{"d_model": 512, "norm": "rmsnorm", "attn_scale": 0.177, "tie_embeddings": false, "parallel_block": false, "init": "normal", "optimizer": "muon_variant", "lr": 0.00198, "lr_mult_o": 1.5, "beta1": 0.95, "decay_shape": "cos", "batch_tokens": 262144, "seq_len": 512, "steps": 5173, "dataset": "wikipedia_en"}
Each number is 500 + 40 x the weight over the matrix's rms, rounded and kept within 0 to 999. Layers, rows and columns count from 0. Numbers have three digits each.

# layer 4 MLP gate, 1344x512, rms 0.0902, rows 73-91, columns 0-255
509504511532495533444532451495456518482492501525450459449506558541463500482478555511469497549468482560504501526511502543516527492496540468493504468515505496549523431522500496525465487555503475587493491466495504472556523499548535493466463483513521430509504511482517520471446470570460492525525497519469510411539500506534475470516515492545486481507559512490512558461508479571545426512557511496484511480621537526528487433505473500441528478451577467551613477467487545576529485439523452429499499534533483492508562522462431475474491509520581448430635461516471445504472458487513513464490458529520487540506425596478589552513542431466488459535502518511477451394520439450504479515505458552501491554484466507515488465483555530464450501489540489472526546433602477525477532569565525
495388569544516561591488438552561516549578490497458529496437476455514549549502571454510410480544467522494520503522519501449469449506551454473498509509560500515538549506534571557481527491466523445454534543503470494429454493410477528458413527510493545511456495498569488518451464566531525485488462510499551462551509550501496525483534520428565515536493464555570519471517444467512470446520459458506565575488525435419495583366502546484501486518472475483555495516417459484510463557523467442503487442515509548482534537468471515495527466523488520488516463426468476486504445418511511539462553475526482509533433565469411485490437501480472495454478437517475501557503511537473537547536486560498554437490503458416471441444440505494481478370471475508532502569500542497460504549486466
508487545512519502501548500514485552533562485504478482465516526536475510510500445512556460443543487509446494489501530519522496502560467497468474452490595495452476494435390481493485526501512498485416489473521391570500502537496546547408559435479414508501523516470436478477521465523523533553513526488591486534455462463554499512441471533537554446518544505461486465563500488513461531469540508499509503436480528541567561495495503466525509554491438584512526446462543461541585490543470469505495486594507553523516486548548522480493502453562546501503532546471531518480509521451538497547487486551591591520544585495441490469464556565509455541475495492506494448506470533465471486510499511460372528491495534487531452490513488578425540419552526499528465452459500444493525512508509598
480487498447489437562522549453534500496554525495528538497555507565437514442469453531525538479391542482541538466524533580483488489505550498543501536504456510543555517504490486544489412506445494541517463481548453492563554432502484454461518560499506480513498480449428512539520512479515483437537583527552507533533595495505443511480444472511505548435518499458474497470535483495472491450492449509505529465481464538546525476449412581489417534533516452507469470439531403492559550462443484506471423431539380452531511503480539508414469501502533515526473415516541526533518458574472502499413442562598522512459467500576507467460489479501496509473479491513491530536507456466457472466514456506497460500416521553498522492458590527496487468522511442484475557560497450537541444491505431
512549485461556548516460515511497518496470369452426491418489513472468481483532518451468472389477510422490541584536549494536500479505568424495487462428515522546453557495423481463472586551517509542533460490544475546530528445515479525554565479488468472529522577550525469549535489518501518464537490469467510530548500542502467515496531420469457532504527461538504427531510486581504507483463541470430502482475482547557477478511532498540521545500485494481463540540458511438461515540548557503438492484564497507556444486517501452532504506562526518518442468449509541441525574506509490458486428598434440485531476493449531504477454503518471523520471509530541486515473520483452477534454593530415488459474471483517531564536505522499510510521504518522513533443456522558492499472478515
463524449478427562487523566484482465519477508478533495464532588530430423494456533567461482461536499480408516530493482492451451529537524556528490498428585500413457527524461441483556456496459476493469467447527494519529539370481537530518517587479522487461471533438482457480500538527391563615475472519482548611522511514501413457568513504472481493449540475512530530481538550524539529500488566451436454539516510560491498526389462477497486529498466505425540506481440482501551488497524554539510493543458551522475436529512484495558455529462512440543550496507490510582570520500469505439578474541480489487538578549523550525487536508458451509522484484451533477501576514441421505519549453486557488456517501499429553504461540479508564450516508491522464498465495465459443399556463432
555425574475482495464427454494497472479484539485520465498490561456492479553537470514418487433536556471521506527483467463476469394466456531521529457473520501513552498545483549551470540604451515523479524539508536483475504515424509579490458499492461452454512503545582531509448511534452511489478459497396504550559470471492492464472484454487476494569534467550508501515456524560466497551589579506439541505457436459592508503522482492474497511492501576515565527506479571476537585463433507576448498490531501543541561531527525433505475437546475520512496547463427547490460497470552438514490467509510566537479545479465462442480531529441486541498483469519498557460450487536470537509522505404493496471518449463452473526428458569452500496552496561534422471534496480542506550478456536
583460485438455514429471500543517497531443496512537552548457460479455480521427552440458452471434462473463528514549497524514457506518533560473481459499537481461459473437451445573527466508510481476489446532493474474507452501528480525511472519460507538489521566464556457470585539446473495481481608493490458463451492458477477504532507482399466420489533484465515550500502467478438511478401551485578505530439527460576474502434502595533556524529465489489502440459547512572485511481529460499465440523493503594513455461432516509524512514497447455547481480469470437468402483454505492525447502456543576474479493415522510550535502528464477490529559502497547455466501452505396511512491484484557509481497542476478565456542495527480525466480523496565495507509445504472482529501503528
470505499496531534496510470474498467548471492500527482456575483458507495447505557503479471506490427433488468502597444504512499542468530443533541529567452535542501439484497456465504413509516527524471439518467502483471516446521462491521556495542552486511532492484511508502507408501481475565522514548475449505468441443542487477537442571410436586495470504518528504496509449463493522521476508432485489474489561507517558487544456520528519447535490471452486445486520420536554421497495458514491509541474549530534509523474448469549480493492479457520448521512499526563463425509468461498484507558466559524563495516472521537508469510484488464521524484499488497484483531488459477515577584621554424559456474505500531553464450456523497518498491506460469516461503515475515478525532519
530521381478482514414567495545514500423493513566513567558523502514479452472511535403525502613477517447536501496428553511488524511412522460549515376501583462449521470484570446456426505476480497442482527571548457470542456519543508399493492512525479410588469444520478519457487526495562508520538505481497536497511545494461519497429523530494472563454528530537561428550434506501438479506526516528485499516507481539543463465540487478471494559490503531562561525534504507502440546523496443527489500544473485478547448540513479518512483519497519565529589527621457457526554501483470535463438490439490456456486554443512564469566595551529496500524458535527525514549465569507398511478491464528612510507534447535533459549380505490564495526490502510499433522470584439511553553524459561
522428470512549482522437499526555476525495530513533493513480450499521521516538456573490520495484514520423483522497484502551469517402555519543521531534493499502513525545423549476479488494471518555503502548487461499510427543503520565500515483517518566455508457428516551524485495525451524586489549475464404488486505527470515443500481496451552539486505537506597486485525573503459552482482505419533456461566405453527488514510438469545496479570500456485547506455490497500496495455454524438562514470432456477621537531508504542491516490614504444524487499527550450481467468518456504523447557526554558451560503519404462461532480530458524462464455523541464428462539545471504469464468615521500484445482483455484512517411518530460534435502491502541449522460583501478536502485458532
482550425504453461451540511572482521477420473490446406469440504542461440557554484453576513492461533545509534530453494521484470514565455548530466528490583508486532492427496482565492500517461490491503531519441547505497511498460556478531450533503488501474480550560520498468478517438529485513537483434486501544515534548516608555491518488512453426510476516514501434490502533563512456509489459502533518493532500435475562525477486457482449530506464464485445542486535455525497422467510483472454468478566493557471536515474544486484486529472509503496491521535522530493499499492525455532497540455488467543523449487469484485508458499547494499522484479499487558528497486503489516485519533462507498480420523465509491514448521542485406434448539491525465449521470544566446476489503504
498449494412486576460521475485448525552541513503524582530495460487539485490551525482446463504502553458522474509499540478554480508472526520503509454531526474524496419597496554502533462545453479487484503465532537458504455572457475456481525493539470478490492488503423447455572521578476529462543443549491464522535509505525476441537519478483560512476571505511544461464466557539500505524460503465509449524510540460633469546459468530460434483520522526473462522448525450482577432493476486481434537525530543498479530434481545494425449535484560549518485566502437484508557461558525527452460518533457512512500492531504468472499567515528512524425563615446604543532537459496394447510567492505437496517491492505531439475544487420504444505474505498529511526524446516489511483495485498
490565540450440536466507518453458533465511536566445468561506471458414509534499472535521448511524505503491553483450538561597602506520480440509470471473519458471489528477570446514537462505421475475507533566476570481554495456445577498450542419450534445503516476474510501494435513450592467452545442465389364509470536538436505493465556496423459483559495508510407433542501537533529516666508523414475514578514544568535483441525545481494527514469502463512492530547514489527469523489527590452520546503504499534479489466495517538453528505569563486454550478502527514529458522521515448532433537450417491515509551437486434472533476493497542479473520506491569482599525499563525461421487491485441534406433484532494525435451509473469568453532529461539525522477481512592506457498513519
509563469466482503549520524492562529462562509538484506556526563497477491486468491518489543578548442449490447521496492484512447538509540506522547543526552491502499463473518467517479504513441484482462515469388480504493516548500537522503508441470456472509556481460461539559548444520528484510494522499497446508465558452462563500501512522455521504513508497502497504515441500451511463514477497481489512509537455485418499496451536476563452536578531500514439516476516441445417531537522408531561528541483465499489536519511521456599493501498495528510489486499420433490447476564550489452547517586489567473498471517502553559485572463517478530524544465407431559526488477508498475612560513441432538513490472526480527560523521537537473482498443558555512545571499500515505492500453495
505481493483494462458490505485459516480516492490476495580577468532486472537419494418515492465450441409525449475537546534486462530443489577491484539436527441525559522480479420538529448510494505553572505483493547486458545519485521467534484566490543463547428511489513589495532499444514479539520515439555576584475491471526482555475467504486489526508469495491485529548513436477457525510500544502498534508445507473519554492426437526515509514565498454554512494485514491523490538578512533444529497433534460514541440523458500525536497412517498570513531474525486553535523527551507504468534486510554476526509569552487504516531469499511510497451472567491484489520435552537524538492554532487502529477555496518508528513533453501523469503497479549550496499443480457479504465506465513
505469432449453544502501460520442563448469553496465404429468500471541488465472445521506434439582438442457442490524475489536504481428499475445439524527469534455508536488474394523461528597552428583508492514467573509516524523520511463490503532448535540462533565529483547556507471554517473422528583546527562395499443565500470464550479588474455442484584461450473512502477521530460573512523526629473454523514420513475478483452449513461481511520502465459453509489495490573540572527454516543574507493461580558530520517461546579479444516503502476531587476428502507476551452512514497469507490467509527565463473568454521522403486446449520495495535535482522423516545437488405539437447491464510483458493500506462506517525526474525461476541539586525487477578449513585537506501507521
532532587509482532561475504522533516436534514569514472499529537524519504478392541510444500518400476542525563549498512455478516475437535451478507510488479475481518547473541484491484443497447441474481469492511545483569492510466403474471483472446520562553489547495481545468576480546578502533504530470565444539452447386564507524518449508486483491435545417493476517438573492520506497451473445428500554551510490499453460538442552494448590481569494461469511518505421521482499467501506485569524521521519486501508480515549556523501568527450513446512457508427523462522442431507503520499571497425553446459480487494458541483568518477472463501576569516421384488481515535472539530510501519519491494521527532440539439520548529515481470507416525512432484422459465478539596487488586446
522514548516481458517486490529462522516543454506542456451468497484525488470464516388495426502538509491555568530489488518465484505472508471437562539506491454486476539549525426442487486520448502453523555433486457523472449562485465489509500441474478425476480535485556514588461514518592524553535496419547455483616547518461536506447504567618499463486423467518521562428517435444542475558533510426515490517486507406542495443517528478510492507434509524491493450631466511548493466476478488554505467550494589485507466556497455561469496473466543477462574484512517435414513424552495542491460463389473384489477554495506501431515635497545514484577460445463410517550548499457546513539531537556477535539491467570533588466470457454445497588482568461442516527524478519529535437518492507
# layer 4 MLP up, 1344x512, rms 0.0955, rows 73-90, columns 0-255
494489494514450482556490444595508503472508495550387468488487493561471482523507554502481563518502558496496512495461494486505537484541514473503497451471599439489524485458530443520485540448499508495511493549478435526525490465466448483516577523511498485440539506477492450504592464450490516516537587550465510420470451481531560515546525515437483488517593528452544512510451469578540554479447518533529467466510473491537504463562504490454474567520487491474483485541526449482487500488436511445570505486508457500526524522515517506599487511563480431525505534475505532513553476559479476457481480612547501561479472558509465463501502484432538495455466491500539506484598492522509476532520511471502525512456477476505555515511575452431413512470552545482456503506423523468522495501510518
511581495495496512555519569489528535477558445519551537567457502527487547447478512508515542541552536550514528460465516512506461470455474439505386540549530488548526502428476480524590514506530502462545488494485520509548530517505466494436595521556468537426551429504522475441538489529505480527520408510564484439532481489538543490513464383483519507558521512418530467500475413557470478526458462489475572517520544436485574478427525459499518511520486521573471495497519509501464427481550597535529525550459515522475525531459441476481428493433450489489482482477434494426477498523541507520541556469482492545518530484477501488486438496443581447462568475437505517524458484470574472498446445426494548461568444533518501505496544549434508531482517443503495431511631540485500525477460542
553564483472482488513496513482415537536577519532498541572601409492570537420510544463432517420538506543560486520518521475482497466538516489563486426471409524558517556457440540498500467546510509468515469431505578458440524495533490503496511535572544583475520478490483509469546432496499482505489433465493574483525484515505490484538416490448519460472465488523502470488515543537531435490463450492470559541416492437477493438475501476483554565533533462550442512569498556511477515541437519525510539442459448551461549538449486502545514570537494511508466502497528414528520535500443554577503491476427453582476496463505533496523500553478455456612524570427506503452509542514482524448523510465455557477469616493521461482530539492508532561496419522509568512473496559480485505591422433
536526476484481551561523478511525522547483480491458505471467450539503445486441494453519534447504460532453416545502502477555511493574405463556528525481483497461548487518436466528575508531534469521486557510512514524596515554426461492477457527421488514527505556473534447432514419416571592493523529526596513523529454426456538524538454490494508514548531482490561523497457563433523451493465523466424514460490459514496561564445511510541454485509523507506547556518523441457531503518479530480495475448531485467460453504584510513572480515627456498517414477604468464513479532491555502426505598519520428511466607560472508534465561526483456478527501420540504490582471522446453575505508510551500491463458481443495444486562519513464474471559468568566528501500448478562551459446502478
468539462490460476551437445506422482535495469413507467518438437507496456490604432462487507467488438494469536473484535468557473530505498540489450449454540576486453481471498482538470445502462485542502533441467447411522503532454510565532475443480526473435576506513456504517527497538519531469515493538451557530523588509491477463450463516589430545543518504480477470467414476469441496477541499573484546508521522454473538423451536487518537573503510486535477448534522526429542522486477444566504516490453499506519518504432531529466437456561566500493479489449538551508537493477479527457553471520448441462468611535489527549482523408476547547523412488491477525504555521382385503497534549510504471468446492468558466538476475469506434506473545483533426439493511548509509506558537563
499398529487531490450510552470515491468539529529415406545518444465609525530437527480474484578564471495445498456496453474507647450469523457463489556544518467504547493463519516494543496466528538446526565501507452483452489501458469499541476499521566476502507495537486465476478441444537408584554522562454543473499511548455449528487464433601467536480468530514450503416475521494522487543530455528550517495532425483526417511575438571516450469578521451597558490507540535453493557473508487532400507470474506478505559462535519500561542565504574522487533452533496528541502522466481559428522549512495498533436460529571418395565475563491541538436493498444567451498505509485433433464472558565504518522538614481441521491565445482517399597497449486524428452482472546477564532509410489
498456455506511474571491477468527446498465470469547501484556503450431512479493501455514477484513512509521509474428571433464504502540495502503532500462443527561483585493429494493545526556421441527471607513544453532397465518500426568516524510539470557467494482492564486521490544511495495522495528451508577441462595526498480442464513524403480427496590414439458477429526449488424495466466511451527512440520529447403501499517539501510531512553499497486477494551415597517412547431531467523548417492530495490512499487554518493465475553540441501409470577491510467475445515531503526472432494552562540476501508512475510499563481517552490555470530465415551528395525478473466526546427554504489489477480575439505453512529533461527528537528434501523499509449443464460518473502475478
482519518562419441536494573468448518507456463489550450505603515553458534528532503512444534496501505496486509542486549559526463517515506441473470494455480517511525550474510475403421486468479530511482500475482502533512477473493466480402494510505551485504530537526456518495424480424452513466493459470510551487473526571503537534472468493505483494443463452516590469505499480505455526474418540487529568426576466467432517493546467413454539554513476535450509492536432538507540421545495486483494572466464494482500421468549536509542493477447537537496520470490509484472445552537513476557524569528581463462523510534479499493517480419478450456476499492547442502484463495491469561444511425523474438474536498519517487516522377460510542502522432508523437502465475511500475489508498469
421503557516477448523467483478503517453549538546457467486544444417481559446487497506504491527514431591477524470485541556432454516525496597444522476524444488462503584516514473442378487489492505502453441529476496607462493489552531569545509440514531470462448548534457514488523479459509505469522471521519509502521423481494410579519516578469430454526532456561496527554479567495518459466435589465612435469457529507503541502453516505536542493485466508471484483502463440531583534465457446465546522509572523525532450448522482539476457557484524484482559552456543491579420449526442445464540448546519520377512573556478516475456511462551442471557527466491430491479577519457488504455477523478497498511502433526462451555535481468524464497481590514567471582469497520568521485539471539
468412535526525499528493519484483545437483509504557447566452470510484555446545492480535538481555479444443505496494604508428397511502455428505448598533448519552514454590540530474542447471526449493531502410441451460498540497485446455499484517463458509545507523466503473512552574505444495510491425488592478514477456465493500520446538497483453476482464476474492487422501494537528581497540553450510488493538595516493450536493511502498462499541495485508462514526448516493493493506502556509486530486545453447496395456440472476506558454508435506497512519607515482506536465483496457437518525510519474556531409515512577466512480462492577551458414436471558546522545493524500449498471449476497546509526550544520536510514451469522467549629428465545531589509508429458547529515513431
485508529496461543452521428527391485558499523527510513548560516507518470478455497554515511537479481516446538577526503452511465507624422472476554490470491517525451514456504501531473491477499498495451423544520489454503456454446491445447451536502461452491463571479430486519466533558547469406464460552503460489576525544531508476551453564508511471526460503485446517542446542533536504541469471529468495538571495484483453552421583461469497463518516592474512490419487525537493496429500582491426545471572498515520493531445498573490542499493514423558524537549479541498535522511542535525427501505503476509530479525553461503471515473506467575503472474412529557470489561498469472406458479414442458491482455536486566476494509509497503490458438490513506529395412478473498472514547482
516527523490483492511456513491478507559479473563518506505474532499550589484514463515531424526447500451556426514516446534504492448486490523495466456500539574504514478528500554500509516537565603513519483486465491539514469517580538452532556457460536498535443506467457459517505510476491460570527428453542564504565581456582508532452489509491506432526499532538491467539546444473505453474513488505515452430489566416530539472514492483517480469457453476388522528491490508496539542448521484468527504513467526538435422528515465480453523490448481516505478429489503574511486531512562459505545485429535498538527501477510501501515490494449444554554558450459548604436500530457518539446452488470494502520514488528551555468533463529455517478476526467474537563507483506491506578507585456
500536469438614443525563518525518631490518486522535517465440490515523439493518479431492443518565387434430499504458541507579594475533496461496541493453535547445559509430584482543489497448537528454515480566531451552513585491503578509442558525515490476472448565443474540503405523514545501496450515499465522512468532491541451529536525537536479501568513453486512485469555576574460508439506498501485437523510567495458496537442578537478481445450513500493468462493470512412483544520513476495524544511457466501510515592567470457467475449505450509500527511534522508470485493465510491509538537495515455511503553531543490539459420510526508538446524519531508567485504541532480431469528504500554528480550508545467518514499548474506389490522521552472495456534483406492518555580505521
544554467461478560432442485508556563494484496507482507432464513518465515437498577514476493554599461524457469585437482493478523461455550611453517443468553482478535507477548525487510483470520506469550477480547482457513513574508536508473526436505517422539464592418530492522519487521495529588533484483444538531512528414462590501460486461506556435467490473487463569538519470486507478615530561583529505550475454526469490342563619499486531551466504556491516561453543530556530524479446447494524466503480541464468469501469439510541521484498549481462489514465496488541512498566535467507580529517505471516393530531497480468564563517508622516490501475462480485523502433547462460480573496442475556518502518530469462565551546565510489489475485460550490527493498440534509451520493541
528499511479522490467478436531483516494553529518527429519441572504426536451506485482529453476437495562618515485509561469491465549523565519493492572516493461496520609503510522560579512500485526542560501456545522488544511515480448552490559474505509518517458495590536461446403514465583490533499498497486538422509515490458520488488571478488473466494473524514492488585459514420467487501449503513529516475457594481492460488488429531453557508442484453485532449481567498589483512489456540528464496530540503482518424488482455490522564456490517504532502486554557608569460519525506450496461513358521539490465558486542477502483481549514522496419457488469554510494423533511430477476439531546523500519466524470497486504523486470475458473464493490544459581502522431482493524492509482
512498444530450471512512501472521585527513428521557511549519488533488525524415564470462467559515526516435521510408518494461590492479494530493565535474516443488534503524508517473482487455499447502515458484500446412524493450481491470533557493549487460482513504534456485507496532537500509450521460479569552454437512470488496571480508524479547461514555459527493474531553508577482486466547502541449453507464505490549465492519483535452508453467484507496518510462502538510529515545461546439483513507495537516471521529438525505469574518516506483547523482492525506497483386481424466518437526465487464503470530510510484438568459522546492488591487523544535474502492417484530466452468517493540490556514517507567502420518508514552574503491490513462442518546514533481487489453526506
489467520510499503506562496563449525507435576561544543565564523491479592478533519479547470567511496528476488504435525408616513519465523557503425517578451430439574517470456504523458432532539528440461508480547495492505501504526498507430440510507477483533470516520552502559467417502480505497440508509491503484546513544519483497487565522561620421525481449564529520460476549449553457445497438497487523519491510460443482486436461517464476523483420487486538531480558464490508536413539573509484426454512443514530451603487490498536480442471444413588539446438475552509514491499511527562506557548475436505483470512524539587527486517504534561565481530474473514505538529564401571476502460475475482504516466479517514550450477507516431636495494508554506563527536521447471499439433520
572487497512612516526523535474487529459513485552513515460539527569508510432484559468533505508473440491519607573559544502433466623517527453517566554492550434515520468516471548609491406442551435478553429560492564506508456515522490477521571532550517524533487462469529550537563478512530470471567548531518484515481461415478457504520462528530454509484508407536567460553469569561471501476414517503546508501468508535489510470456527529508533462525454469506441465469492519478440448580483427463533454561444570513471491550499510490462495512483498500510479551486495572483512483538456520511535499526534396542503487472483530546524507471526478533569538520414490494585506494534563542526485485519499466483551478546512461552490508565540511468575518542514486468459518502503479469490494546
# layer 4 MLP down (transposed), 1344x512, rms 0.0815, rows 73-90, columns 0-255
559467466477426553471538506550461519512518416495487562531538487536438433533456505586446530511508497519537556565547467592450545464469529520466510521496492471511469553417526541520514438494510485548470469467468517481540548487515481460490455506477488448500529463499515465466465553494523515545473513495533486569524450569544525552575541513517574554499502512519479476404479509568569474473449496467484480498510511465510531466523501498509469469512494498500510516503518512538486549492456462512515501527469514504454422499510498499526394475513486473475508450468486515538490490524533479481573467475455450478462567494529526491529521463477479491423548475510529505550516473542467474446461445551448554526501490512477474467461477513508399534526524539429512548480404463485548546534484560
411389536517506552483433416510530529518515499534455486528488530450547536478430560550521457505479429453510433475509481518469544548432519513459547457490492453530507505534478514464453513505441530443540509492526502516472469419500489521557402520480498490518570450470503538472532495501425565456558499511478503494559508499528374520531486542468468581510499503561480512571528551478541485510464474438493549399473546453509461514458452523491551485554480508488501478506497512536501525524548472434534519510551448524445529521491467518517581482552500437486517481457499426452493468511451527540475620464480521460476456484486454481463519503503470521520445517532465544505523418546446504566523525521411591516504471411461483470544458473510546521429512503499544548480446474544533515494475502
519540497461504491443594518501504500540514416498519461512576527439545615480547488468459495411504611427472445435474503489529593503490466510491461414431488482497505460545555570608558331498508571486545426443516519465491469487476509525476470462509517551532525500509486495495565514432565534516498475528518519486531522504515459511460384481463489446475441443477573507542528566463507483391430450523463538512459459536482545426496448425500546510526543466546426505498499589464512470455484444532483508519499505536555541460495494453537550508501495490534485511530555502437555450537442448529483519494477442470524513512497476495553423500504557472493479499485507506474542525507525556516532487505559498460524506521503480497582543540509485587465461516517543517530523517504509489471450532
536558421536452432490507433448535504506564530486572392464503429534528435501480566482528482555435535497529466480548456557504488523493479479478544513442551556499546529426520507500483464553499522525583486455559493460476518487476512551496491543478437404496467543413473356508464484512546573488571563495541504548487507487498447519541521498454493506513487599488486567439514596516503514479502527483464476524511522503518531495492476477530547503535460491515527506510504434450422485447475457513472518483511464528459477534469524553521452439560502495484476447502519403510476497538473545471513535563595501508511500598550523432417492517454477493504490486471468520490553547521451519527466538494490484487486451510577469545561558462547487430472567551526525437485484518476528472546510454
522515475477516544513499514477537490534527435466531577489437449470540503503550474545487513503546473437512432483456427469528610459531509516532441567481513452512485468545612443460486484428447524525448518454566567530441454423483508424435559463488443433537478563499479510495451565456500428444455462475490443563463479452483503535514498531417520536533513554504491536592559538514521520467513486464412548547469470469527459501518456527486458500493465540507419429495541502371521506495524553426526467477460503452488474500503491496520473470493488558505419609517497631530453518515461553474502505562543472513582476465472574541544491430470436530562541492524508512435532476526529515610484513513508486509479533479492466464482536480517480437502492487508518573548523494532518555511537422
567468479533509539505542506474567489540499523588501472559513453495535524474399559514445416514447560467560552463506559512508520496471513499505468481519464506524450511533449512451495561484499445535565490536488505502426508431502419456474492482548507463480431479553462456544517545415494409466473457468486476487532506561426516511508469478495504576488481562467531498491525501467529574506512501480453522407520463515487525459518505458539431500502486452497478519560522534449514465467482529553436542436475447506499495493499528548452546504479510494491460481529470442499393520517405558466488570541432532503523463526486366561525525510513503489528505423484508509477519450535402482530478564508525520500488493508448418434545447507430459531491462413529415381494434413486472510398452469
480500516539463541423549539513413553544553543491514508543594539488446486524502522504496436469519449455472529480504436564503419468543503555509529458486424547527484474507508559514520524471561528504514529521571495540466470577533532527442479480465507513492500578540476469557506482473411510466499484537502529483377484507515474488426587496554528490509466562452479491487506466513418548451503534515467492531509515486510473490557494504587486450504509532485461567434598513549552543551499501542553530559459470473543439539459494414550492496542473494470413521554526551511506448506500485515472559453483463527510525537464537426546447530524500526495561500534550390496550598538507420439531529508488419476518430529456483461527512535517542530563539547566487515473545479440500476544481498
449487500501497472593468518468529512389512520532496446463506446545542535490543473504522466455476525499475442486439518479485550500526437511524508479555494589589490484553491438459521510528496493506500536489530473501454511550484486463496476482520541551541561470464413456493534489558522510535598463440477521516547554463496507424526512494563553534469492495485522520581541455512496523522556490452536496455489455521468544556492523489456519489533527518494481556516502521433489503521535493502525508474480453511550514512499434528491502491518518524498504440513534559441532480549463547454597543505449468547545537500523481499474472458502508524492521504502485508523486481473459411468476422512466507484472469467497399445455496531554455509511473432504552438471524529549569447457552519
520581530469515538508471558487506494531457467571472475448580550506494589502452490507568478509457544488535521454517484526487499435433459480529554547590530441521588609448530488483453534505500563431453501511452471456473479481575461493569468491493497510514515490506490481458499549462513460447492455410510530476503453473491539461600545442501468471544516491534460500466404580464538511494552500498565544498453455545491502534472485510486491499484491555545499530489495506514494515473547446520501537443554471580520468493462498478379488512538474456503536552498448516532504412564537486481527408522472455484457562517540499489423495500485449494427443481496492537464512536453476449484608419447543503532576475475517431507558496536562491513544538485541501554519514499537429395464460476
422460465548484527523476492487528526472477501480495454434508478466470556524463480561523456441553495563438515484459495484508552496555511510511517548471433467458493446469507606523411475499540506565494486416493464443499571505512579565463486612421512548421514506474550479492526453509503462519508558532456520546472468387539519488531511520467521532515480391438492578497509540592464536438525513500604548475478537453460566502509469534527500459580552565495506495462501569550486374417437503500478494438519506520471557457452517463465596492518506491484416489471520524513490482529532473491504493480458531509490469529503400550491477552464557494409526517441502541484544536430487499493526536511462481507475567588517612552522556449619419525488534429521551541493503463486380467495494483
484516504573500476533439517477530474508445518529459556517462475530468400525468502595500517472561482444458458547548471538568535480461515460493504533487515502501485499528476504519492490520461517484464485494518500538473558467395485508423500520552522498454482479489480495445477483544546536549410439509555519509608510504495479506563476469502483498504531522516469435510492489448556553513472479472535551454508561580538458434549502434493459451525571548521493529427497520498475499439492547462412478519557564515503610471501413604478507518504515465486551520518509522429526632583531501483502498430525527481516457507498575499511545517535487517459498448523542474547480544516526490534491469548504509516468439509525569479428520488500512395491549497488547502474490428559562556408481486
552514470553499473509543463472502448467564441427542494516497494506503529458586522501435489527507495439419451554493513466528397492567505455477480455502517461492530535508552429484568476496483535520489478465503469468479373500494548482459523538532455420482468504483476493544488544538501521517516500481525525542470497503498525510496551543467569505475543500497456470470451502540570491466479502534543464465413486494500516487500513473480498542537529487499556446528499491531411511568536517504510522534477488491549453559487542487553515550500511494545485528534493389487452486475517498514537443496463451474561480531492517479512465482491523489452525458435514513552512531535545522504495482487491521500475480515546455562481509465569480458437505436524478524458473488455494447538564481
546474525452571490510459530531516528424484516485622456537476499512457405515517561556482486552514451447484544484485528499477486489470561483581535459466555563485530462548521548513429515441458554475478549496513553385443546487518531464459491472548627505487498393463471498477499524509562548492520487516515492446463545499501434538459543434513522469531517492516594452437493489564550488528489444438519515528517445507510443546526475547481439462463497480509509540497476479492424507457495507492510477504531513527541474477452570440446462479584516553546496550483507502397495522446533470509555424581455541492435500485494483489533467520403556459500426597551518489531497546504485564488554538443513542525487467438561510485543549506470456495549474513479531469523497506487501471509528498
537533482470498519479553541457534477442559484560387465519458437528464509491490496532467541527432563538527466500517462521535552458509555544409486485490460587492501515550551497485511427555488442505495475470469541510494563451440524582494501495536574505408461467544496546479481487531566504518522515524440475554462484417480563517450551474430504494469480548454496519419512557593531527525581534481466484565464488503455463475532523435465464581479490554503560507526497468515536496530510490523477486460508414524438464462561582477566544551469510487502491495485512544471500537473454489519554464517390374520431498497555467514570529610588544377462481558481495473504436514499504529466514481443487433484473560523521519503481467568483456497499489468477488502468473494439527483447443535
566463521444460515501440517495500528511466578453576499510573548545424441513465509536490519496532483527488439516497498507559463490521472524477578506543424488471537508469444522539498480457496479510480475444536564518490413527484461507488452511455533425562471485508460494431459471476540480513456463514517514490524514440552505468488563528494528459459522522474496567600497535498473482433500500529481517555489535532515531509506508542554514503543458522520544508575556462542479450438463500550543453536480534494450534507570552498486433515552496515594446468535488611526465521516505537483522526523548517514455500556510530543505486536490550530463463527528496513470493522497473498452467556572501533497443492460536469525451507633532509490498476465483492505515514468436519472555487470
479493532540543502482573537491496468473416500467433469482497477516519529492579482501545474478500511458520507557523533532485519506517425501490533509482499492483506506509514443495440467556499539537520519503504497512470516550455473444451437465501536502470464457506550483510490501496455499522573528487456452521521470533508579404502453503442488462490560480469490493396472545435519500522475521504484548514446458481486506516537456489548482526524488571507516471503486432503465511477499476533465529514558516491474483467551461480538501490447535528519446489555515499542465539534508542461554510515490506482507540464491564508434567487509490473420518483497568484462465529558619549512531509464484549506542541503467506539486459449541490511490480548443513518527480530499525391513457487
523541484454499586435484472519411555500488511495482480489489444533569569476516584439491362502538545489408506512482517514500546484494499492489576477487469520506613500519529538529506506574527475485425519556557528445455507499521547536497479467499531474553561545494509503523537486499457480480569484457495471561500458545529494451450532504574513461491440490543474464484401533455482516474419485497428499478512464477483661525479494525449548534509485438498483515537527452564543585594474404517521479514416566531429482554517462479476464495497469530535455452438473591504502456510567432482564516534552491551486508491485503506512536407466453540536429525508551530503441464483502526477467492452514497545554531455567484511501455553547414588474412457527402517495607539473486561511468510
513505492522497496495528457428485480596470453537437513537499475574520512515502461460519480494469498468468537552519548435482477503508510454448486517463530462635498505476476574531483404472553537541532474476460499497554495462416582505486503507443484477541466537396491542527526478541536523525542416485477467512566480492476434491584523524460515553599555491544558539644468510505506481460459522441441464497501583458467495476524474449503540532485494518467480551480487551432471444527502512507552515401517498464509526477494479547550548437501510543476500531579544530408470500442539574435537536498483481541449522530525500492471447532453476458454536514438450529458515543476473493505484533477505471530511507489519529504522558489511513501478461497520479475547510482469520450473418521